python train.py --head_dim=32 --rope_base=10000.0 --qk_norm=false --bias="all" --init_std_qkv=0.0614 --init_std_o=0.0762 --lr_head=0.0162 --decay_fraction=1.0 --seq_len=512 --train_tokens=137200000 --steps=5754
Each number is 128 + 24 x the weight over its row's rms, rounded and kept within 0 to 255. Layers, rows and columns count from 0. Numbers have three digits each. The size before them is the row's rms in percent of the matrix's.

# layer 11 MLP down (transposed), 256x64, rms 0.0882, rows 193-255, columns 0-63
103:167129148088113152127145112145133090122058144164120127124135114092091126162132103146145102095103115108128139139074141143132146134149118187146125156161117142115118147172109102131145146106130122
094:104204101124140125138105139151117096102119141117144141151129164100104135107143106151117139107128179144124137151081125115149133117119132119149212143113122108140141122119111127097110142116137075
096:103152140122126126198120117080149140141124090101091105145130128109153168104141143101110152116166166153131122143168128128100137147134125128116116137127083140149125088145137071133148157101114102
107:121162074116130127139100106143147124103118137113111105123133129116128139123151121176134117154152150108167137181131109165126135188091091084143115102126123106151146085139133103097122136172137104
102:137116167121128173147128126130156091076109117141081147145139122115100098134156128124124125150145127109152097103146118095124103095151095146119143122151111137204174099121109143140105158131100124
096:161147118137091126115110107147111114078109139145152119169120120085125153143095129111128161141109106172117115127154183152161141150135111135138139153104115143066171102109109142130109112165142115
078:113099116126083130115112094157158127076118098120119130117112097131150136129150104165146105124110150135160144129137123158107057168096128132142176119143139109168104128125135152179111106150122135
089:093129152130136168137126096145131084112113105139055128113113083127123098132114145127138144133165097108124174149130129111163125134133150124118135134117139078147119181144147115130163106175132158
097:104099108141164141089158123116126154113141136150090139173117143145128147151152101172136162123102123118127115118113125148124111144098130140125141151137078183140093075135113113163129118082109164
088:080159127118122140138160134140117103130124165106105155093127131148156151084067160086155108127149112134134142117136150110137115114128102161126145132143155109136162144178122113148172110104079124
107:119130126111109122120124140121156143119174145156138111125124131105175167118101119123155146135119114150132099139119122136165106104115168143130094137102127179117166149089055119095128174110092135
105:118098098071134132168102130130132072117134128161143134171122149158079110092127142147138106137110163139142123123104151151093178109116145110146155127162107116101135131090172125138121111120140109
098:151134140125129131133136153140136072111122113158130132093101094165116130167179143135150137115096165097136147092140139152103121144096181134166134143138101122140105105140105127104109075087124124
090:126104145109157151152104113116137127148152109133123124098172144145147075124150135149121146130132095126109128045157116130120177119177125144110134128164103096149138105116128169104128129108109095
102:161116122144112130168174089157064165129099137103116135125142102117155114138112165132134130141112082159115133131126115115130126114137130146127095140123063134123145096167152126088104127102166116
101:204145167118115144126131115109151137150085131106129127115141167104074102129106093113126156136116150154125113131144097129152139116075111127165087134141155121149117137131144093095139127170120112
091:139139120167144113157117097165165110137157144129096133093106108090105140116128130112127154145114117142167120159098120076155146103076098104118091123164121172168108155123139163120115133140135133
105:102116111124148104150120157156126123152158130183128143106079097077112141133080144110148132123085156123146104143127110150138133149122138135145137104128090150142138165125075160138087122102164119
115:103111153102160155159148104130148113107122100136129106134095113161134077127155146132144098104162106090126135133144149121095112145163140163105155154094139114122111070101146176151138161134127108
110:146113104145154117136137169154178148163113139157113153116121099121131093148119157094149184099151132140102121147092117120125156090124092149110137121064128143115113133120117106143174101125106122
129:149094133126161136108166178099105164153116090117114117097115098118134203146107128109102161103129130081130096104156139122130152142108168126114158130096114118154125133117100099132120138135128150
100:092141107158134127129127137127173126120139171098110120129097151114119156103144115080101132094139148110115134130107168121104146174137128129121128109134119098122149079118111168176119198105125151
103:154106135104150135158122121097124113166149168138117156107134119096108138110141144083136102108116107108147079148122173090118163094121119160116116176117110149090102129167127117168158155130124137
091:117129105098107135119140072151111109128148117127176115086121134102142170130103110127148142111168092162116168102149146139119201089134113121124091137144138143155129104156100127122136161134115142
099:131152133076139133150139101165123128155168123127129156130111165166124114083138120136133106112106142118135127140144161141119140156103106200142107087124065138102115145113118090103143107108147127
100:132129181131159163152103134129151179107116134148160111128121105125104085118147114123100151134158082097146074151128131111128138126126122093139133160091105102164168174122112105127118142107120115
097:130116170142146141123112132138105132139168124118136129090117136118101052121158121165136123130099105137087156111123121105131158173143156111121115122139133131115088110134143084144162097183159105
096:123112122152171131116134125132127131148137121119125146136144122101133140120097134140125148068117167085123161133127100124145086098095152124176172132106101100147101152154161160144164143074099134
100:116142111170059104142119125114103141122122124131147163144132145128159166089119121134162087135139110177117151153115137143124162129108129108111091151140128094157137137166101126058119126147134130
098:160078162195139141133128134143114143138110113116101146087122126111103092094148141144151162144111095119077112140135115152132114110170150143128144141100092122140108138091129149127166176131130117
111:149120126051126113137164111138105146112144161122153116214124119159118141142116133128092151123132092159085126104123142133135116123110163117136122078122111135142097152155124130123125163114116144
107:127151109151097134140163132141154121108147131132128097144113109091112092114081140123185099078168096109119122142139145124147199153133116104125149153122130136179124098122127158132124141147120098
108:140111152108137166129090104097153100081130147119144122115133115133111131129129135152115186112120065093109130094145106172144131167148153107141144179127131153153141161136128101094128101144144121
089:132115136159128120155110106109138086133139129093092111124144128133170097103171132136120131119104127182178152130164179090134117140111110100122084135115109098125146083128126175124133153150139117
096:100137160139159121126137103153123124173093120133112099095122129156120134144126085119121172132106126159121125142131108137150109100082172194135109122148125148146143133139110090135171125074109102
092:149139090122123117097145119090119114115125173134152128099087117118088169121139107100118088162155120176164169133106152162142129152158148127111122137139127100152107112100076141124150131101129152
103:123112093123087100100101117130132130177105120105107151130158169113109135143099143134095086138100149149124204126152151121091097147141144138096110132132107154119150155142175122119145127134131154
106:149126135088154125110095118156141141115114128129204143133149133125181132094128128120112121130156114175150159087115124107091083123174159128154088129147110165109114125134109102143111138122120124
104:143122081169125114098091133146099118073125145115158181123119107112119111138119093130118128133114117171128196133125141076151139144099132125158126137134108118145153118164147135172143108103116132
109:110139090110129107130138126099166098147113122139154133111115130092143189132167155136134113096181124119118121116107133144143161154109123133157120105108122093130152109110081110199109152152122112
105:128122103122079122174148167143132100111130130118142126127111126120089192076118140170149107134129173134140126135099140085131111096117156104115162080151105127159122139117138131151149135137089131
103:120133134105086135139155147153138120119113150138146138160094164132073123080112164103152143172126127124115114148140090167166143096100103104113122149169129123128147110131080139120090114140123163
110:108076118098162157134136124131108125130098095148117177110111068149137177135101152143106129171159183122132140114108151125117162141131143138110140130128079125110148094148140111108104130114142144
108:129163117173134089101100125156138140132131102152128116166151144165166177113114098109110154142115116148130112113109117112170105127093131137165102103119087122122141125156103171135122165133094091
101:161123109149167129127134143155118180119127111065105129104115167085162161113095143091145187145099137151156121102121148131128110096111139132121162125129114135120116132132115130093116157089149130
105:108159091133136143104115123143181141060138154092138118117136123085138128116135115173109138109139184173142121130158139147110126113114147104144141094139141142151118149099086124077117147127129126
114:155108150142123122135086110153124099062148110133102127144121097094103146170126160117124129153177095104121131161132123113118126083107143136122142143126106153119151111133146194159154094129139129
103:150091184113104119110184131112109087101110163165145145130165121158135136171149138128174153103158116108120135129121122133090121131114137153125148123100124119090119123121125086088128117089121100
104:149155118101136118098152099170128165137118160120160108099118094110095135130169146164108160105131138082119102102161083145102155165119115087099121156127150154144139140106101144127104119135149123
110:195098106148137134146082098116115125140131126116126117108134131141104101157119111091151120136167088145145131152119164114082136156112118124131096139154151147063136152111122111136158147105128173
101:149136158157117135099159121101119121142164139138106137131142133149144095140102097149111054149139079110102100098087126146114149158152129135123116111166111159126121134175113128168100141140158144
100:121173141110108091154144149149165113132167136097124132151155109105113111123160084176121121168112115156133104093087141086141118125119145142146146134147110189113105132158116110101150108124110121
104:151115151144089160153102098117171130097131139088117110114118095119162098151130121123145128084123102129173117097109148117110075124134120119108119138112164113146140147195138143129168127152116161
102:189098157141107113145083110091200126122104135113139182123128123114138102151117145141080157132105090138136143116122121151123127142106136107118144128149119147125126155093122104112173145123099104
098:187134159124097114135122108126085112139080069129121138156136110141104160129143124095124130133115177140122162144115127146153133134129109106113113127144108130118120138110085158107153100157148194
096:121114133128139128128140132140080157105096129159101117162134181129123081168143164108116128130178117116140080158109156121117088143145107165116140125100139114094162115094103108128162113153135139
092:143106107143124102140115147128129118103122128084104136062112157101083127125098141161139162126116181116117100128100153148162106124153161122147157155107132152139100143160090176137129121152113117
105:138112142160146142113130128143165114169179108094125108117119095140115104156150138137117092136143115099109111139147114132141132145099146117146123125126102131127072108114145146211149141164078106
120:160171141167104109145129134099158148095150123134136132150125119099104126104088113197124176123130113130092122126137162116163084167145105094118143089142118123117152124146104121135107139123144091
096:161122130114145140135136108135151088122142096104192098094130152094141094114149104112118100097126134154103107104115110160101084113137143118156103119149125159068152127126150134133162159159133143
089:115143134120115086135144141119119162106101128081088128119116150132126140114075171126157145135137118168097135121083113133132156161132123089115183157135080116124160140164151126120128123178134138
092:100117181099136101153118138109126129113140154098126128149149129141155120139081141115109167108115127132096169124150144101055123141137135143122116118140138127127062138075141119156108143151123164
120:163110080150108125101144120125138122117114131131175118149081080129146145073145141144139106088135145155108170109145107108162134106119148132150152073156114118126141099128183148125135126123127119
# layer 11 MLP up, 256x64, rms 0.0879, rows 194-255, columns 0-63
094:169110132137127138147079169090177103116122074158108089147115119131100148141116132085142131107133139118132131092109106122182142143141132141086135113124129134130161161122123131134122193135127108
102:138115150118186128103141174134121143122158103091107149129163154108101114155170149133073155093119118105165168132108118114129119129081164108121119152150135127106122122147109110124169139128166129
097:113091154117197158157110095128103127131171094121126133110155125148139102143118136112133116108121091124136173124148133111128099140158107121081107144134126133158160140121187132156162154152102138
108:121118138115120121119172146060133165189115136121158142150129145163165131108094090107137079110156121117166108125117118154173094159115162125136101117118154133109120130134144105119142100134141130
101:120135147137108122139128186184092102184112137138108134117146130182139155140128123107119163074084154154132121106161118105133142115108111135091152087128166143122134117119113114108118144130148110
091:102183129100148126130190137110134111150148158109124144121123165150145118137140134122126116158172139133143096111077127116139132153160137149119131112155110170128101111154134175124151130135143060
100:168161138122123133127179091174106169121100144128134126139178166151125133130138113153108163125100129103138161182141098134144114134099135133105140145121136134124128179112137155113145109117184136
099:148145121134144131192100186092111135138110136104139083088128113140128118116125124104137139139126097115130130138081154128118149132146131116112141143146170087146144145092119128099164092175175131
098:162149143081113125163164117151145163093132098141149106144139142163125105185136127138084101142121126091148143127093109132128114136119189125139162158118157184122143150137120113123121109145140115
107:139120108099142121128123112110110138119082154145188108140144117108106089100138145114082139125098171096127098090081118128158142159126150139114133106128111121146158178159104129131146107099093111
095:129129093080108105149124118145121097122137145078079130124122104109131147094104141107141131150121130128111133175133109122109100155115176120138079146154157156173126127134105106108191125138123156
100:156101121086141156129128133165130103084119113093129145145161170160103142127112135179139110117115144133171127110153114138154144115148167127173136138139102150111157098112127109160179093124107108
102:135124119099108134120103130116107116141118138110136136143128101133137131157102129132112151155128084173156145197135090107126113142147149084116132172062119137126139135152149136174109165152148090
100:106098105120180151150142148123097108124147119105107151150136106107138094164123140068131073137130110115095127113145076120114178112133117110137151155114170107128117122164089140130117117125138098
104:178159127155084115127071076157151083164126175170140139132106108137121142139116128153095133134121147125103116119144074122123122150100146111133114146122169148137139127135109140119131101158100124
102:109091114090105092174116135143135147137153111117163129133146130151135093185117178131140121088155124107149163107151089151116133178147121104143154128096135104117155115141155145099123137134094132
105:128136137130095165097125110110150094131121120104083118128145107181126133140156122139140123163125087086121138124118103135124141156118138154126134161122201166153097129135174100083130140134109156
106:138180092151117120103116128131157099124131130085155147120112125120125131101068123124131148155113206116085123117142114091111158125120124084118124106115118131151134178160105101097127133133127136
103:157139123120145158124143115100101108112138124073134157150140142132128098088133107125131106171114151094180148157112135131123123156126135116125127088169179150154158096123099115134080099146099148
103:113142153111174139129142156113133179119137080113121134102088122143111162120127128090096116141095119119173151149139136125166181159130127101075122144130120124092136158134102113132111159107157151
106:138114141151117149086121067139104161143143143146111114133142120095087147126118121159141140155163158078151123127141150106133150111151182145100158101155134137101141105136144122079156158156133115
107:130119148108140125137136184134129142126109122164120115181151167176157154114160122106068130115142106090125136118141089107115148158160164121077122121129111121097155106103129114139132145110147156
092:157124099151119167096088140176091153149115127123120166130099108120077094150119101140138146114136147115130132123132117103149110152153093081151151116168146103107126130142134160130158093144146088
099:128170140126145097154169121124117120150136094141144133125114144148150100124165133162154119104125143097198165134150136154097158131141143118101111128103088192143135124134145128133154119143160085
092:140139117085091139115145111112132077172114151072151116130129159141140077066122141126151115141084126146105138129153124120149120161137146116147115129147114151134070093138165118125131109121117128
097:096175127148121115137151159121108124140089137127104087133119138122114072096062140101130130167113147134150122170121114110164095132140101132097133171134115163154134120113123135128119148082151105
097:102125165070124129136118130097105135142129107161162173125155146113134102156169126120158083156102124111138129133113099133129095171149087122120100124111161130128141085099124157136094140157156119
094:155132159128108130128085120151104086140154070097132067113128131149115148131127151116142103110114111084134160097121117117103119155116161155108133152142090162132083100109117103153125119100133100
094:135126105110114161139126108125145129076128100141076108130164113145114073093123105098160118132133123107106144157152107133127126132172129101145145105094169156132109094152162130099151156129150087
106:117109106103126126136117103129119124133151150093150159128187110140122160103147078125132125138130130106140098151095109173132136158156175123133140202140159114101104116146110125145149109119173111
100:089144170174126123140083157091151111145102094131161109114121105129146115122172113105110122115075124136140122190127114154159129129104156113133117109115122118108184102144106146150145135133143145
104:174094138076088111140131087141150083131112133153120141120123128102145140119115130167127103124103157123171131124131119175134151142062140139108108139122117117141130103168090097118118134117175137
097:147108123084114137136147140153165112173121168068113155168106137147143120138129137144140141077115115134112125157094094118118141123131135136101170122083174097110157108152141131109100124099114136
098:138128118152096145126110133104185113131169159115119122163127134134108107126099111110141088134139131061144133135106110147081120131162116104146112155130166154119105107094115115091116159185137123
100:160165074139178145109119123081110111130175127139122136150118161128103120147081125119110122129141125055139140113095147098136154109152163147137122143146141154098138148139134117113153108157113105
104:157163137144103139161132114137127096120145097125124144152142117182137128127155146121096136114100083104107169144092103108128118149094125110123174104140100079101146126174120085105154143148119112
101:173174126149127145169081148143118155179109153113112154133142179169113133126137141111127134151139092136104164133095102112139106132101097099086150137105133153106151125139119141100121092123151134
105:127131126126147121125122126120114076159123155173130139115114134133137165137145146128083067089132155131109163128094102092141098115086102142118118098105126112159123087106159136083103128093148141
103:141102148172141173159125117096150137111152129126134122130135164182137119157122095150114150130110091150144137095164086168133133125085169111094107127134127130143136098174106131094126131154114100
102:145140125129124132094137106070105136102128118120123119125147154149136123154130076111132172102164145164138146097180118176152153110127168080122162142145128118147128080148119110115154119125151120
098:168130138144106137129120142126110104116104130114146113132117163215123135117093132111136168109135134127139152100133131153148148104109119118107092100116146093160184105145137150142090136072115139
114:150079101124108139140086079123141110098145102108122140107128102161123108114115119123109119130128105069129119104133115130128136117123137118062110185112136146144147093152101113079118088150137134
110:128107126106141132216124117102114124125108142144141078142120126122101143131146117156120165133106148135129152120146076125150120118147105121160110174108192099152134111123103123126152127166156136
100:133123116149138102159094126105158138169153155137083161135156121151119121148162139122118103159128160133146132093128102160113112150142110101146081147144126119138142102064117087160134103090153108
110:145126115121148115118094130149123114154136151160075114127158155151125124100167145130122123126135122128133150160154046134070121119109103117080166141159091130157129104142133137092149126137147119
109:113139139132128133121100104133118130138094170131177090146126097150129113135134136121134123091088114095113089115149128134105168146131101087076093157120138162153138129108108078132147111135124071
095:142148101145124171166127097139141153130134114112118079078089119135136143110132136113127131144124119140118147152075148112107103156136099105099096156121171152148137122160156145168108166115160164
099:096141114098098096117130134128141157137103145115094152100166112150121125120152124149174120177100128112173139124116123139157188149108127121146105126141165124201125118120134095116158141128101132
108:187121125119165132144140166083097134133104136171133110126103126168112142118097117110134186101131094115111113161108141151121143183093122148097149173118114117127119112145118127124163100125146131
099:142130179133145145119144108125144127109135153129104150148108152109114171075138112138135100130120116138126138126175093087094172142120130126120127155174143130123081145138092120086149160158166097
099:103096143171143135118139149141133121125115104118148132119132086133133088082099122134147134133120167101086123082136091093167145162138121147122117090139164146155162145108173142124141082137128100
104:145143147150156140131108093145117137099125133082130129128144126192117119118138143141077129137128181131105175127090152121134108100113102137089105134118142108131126173117130107103182134133135075
099:145166103113150158136147167094105121154105142097161102148099117152127156121123143143124166099108115142115157143153138104130101149104103156168106136079117154146167077129114116159138121169124134
099:124152130141213108116119162141145119128135169147167130113075134159115135161130119160138154109120106139143147119125131150065151147126137114133119168141138149137150098094097110113111148111150106
091:133147123187141100134121133114147092163125102139159120112072131159152126095111085160123128114123103141160178122151129125166133160109136125125168160142105129115104124164176135151140129096129110
096:122160131135105089106134136144127170138136118142171099125151092146138099122119114090129131105132098130145161141105107152087133159136121139100081109148134111111139075098174091102165156134159137
102:136104155137180149116152097113110123158131126126125120124115116153090132159143116115121109157077147166125137116117124135132128155075147101142112120193169129135085130101126095095145135160095101
110:122176098115123172145120075129057118151156140145140100133131114147151153137121157178121093124100109106100157136130127095087131123113133133120149145121107153150156137125100119181150117124136120
101:120135133157135174153125093137124113142149107165105138179098157163118118090127145125160155147108137172072126113148139094153153098100115089118114140102162144156153123142125112128139082137129127
091:129140120149186111111137141130137118136139117122186154149169112109144103132129136135120094142126134086138103134123134105106157183160137134109134121118193172145097150137127122071143135129089115
105:169133102136146131125119119106123113112131110133127133088145100126111098101181092169108125138154106112186121127153103172143116129130168136147144171143143089159159146173134149138158131156147112
109:118136128119173131092163111135118127130140124130136143102141123138129150112110174080081090086134116118140142158120077103080165132116134119115136140111135171162154105096154143111074110127116121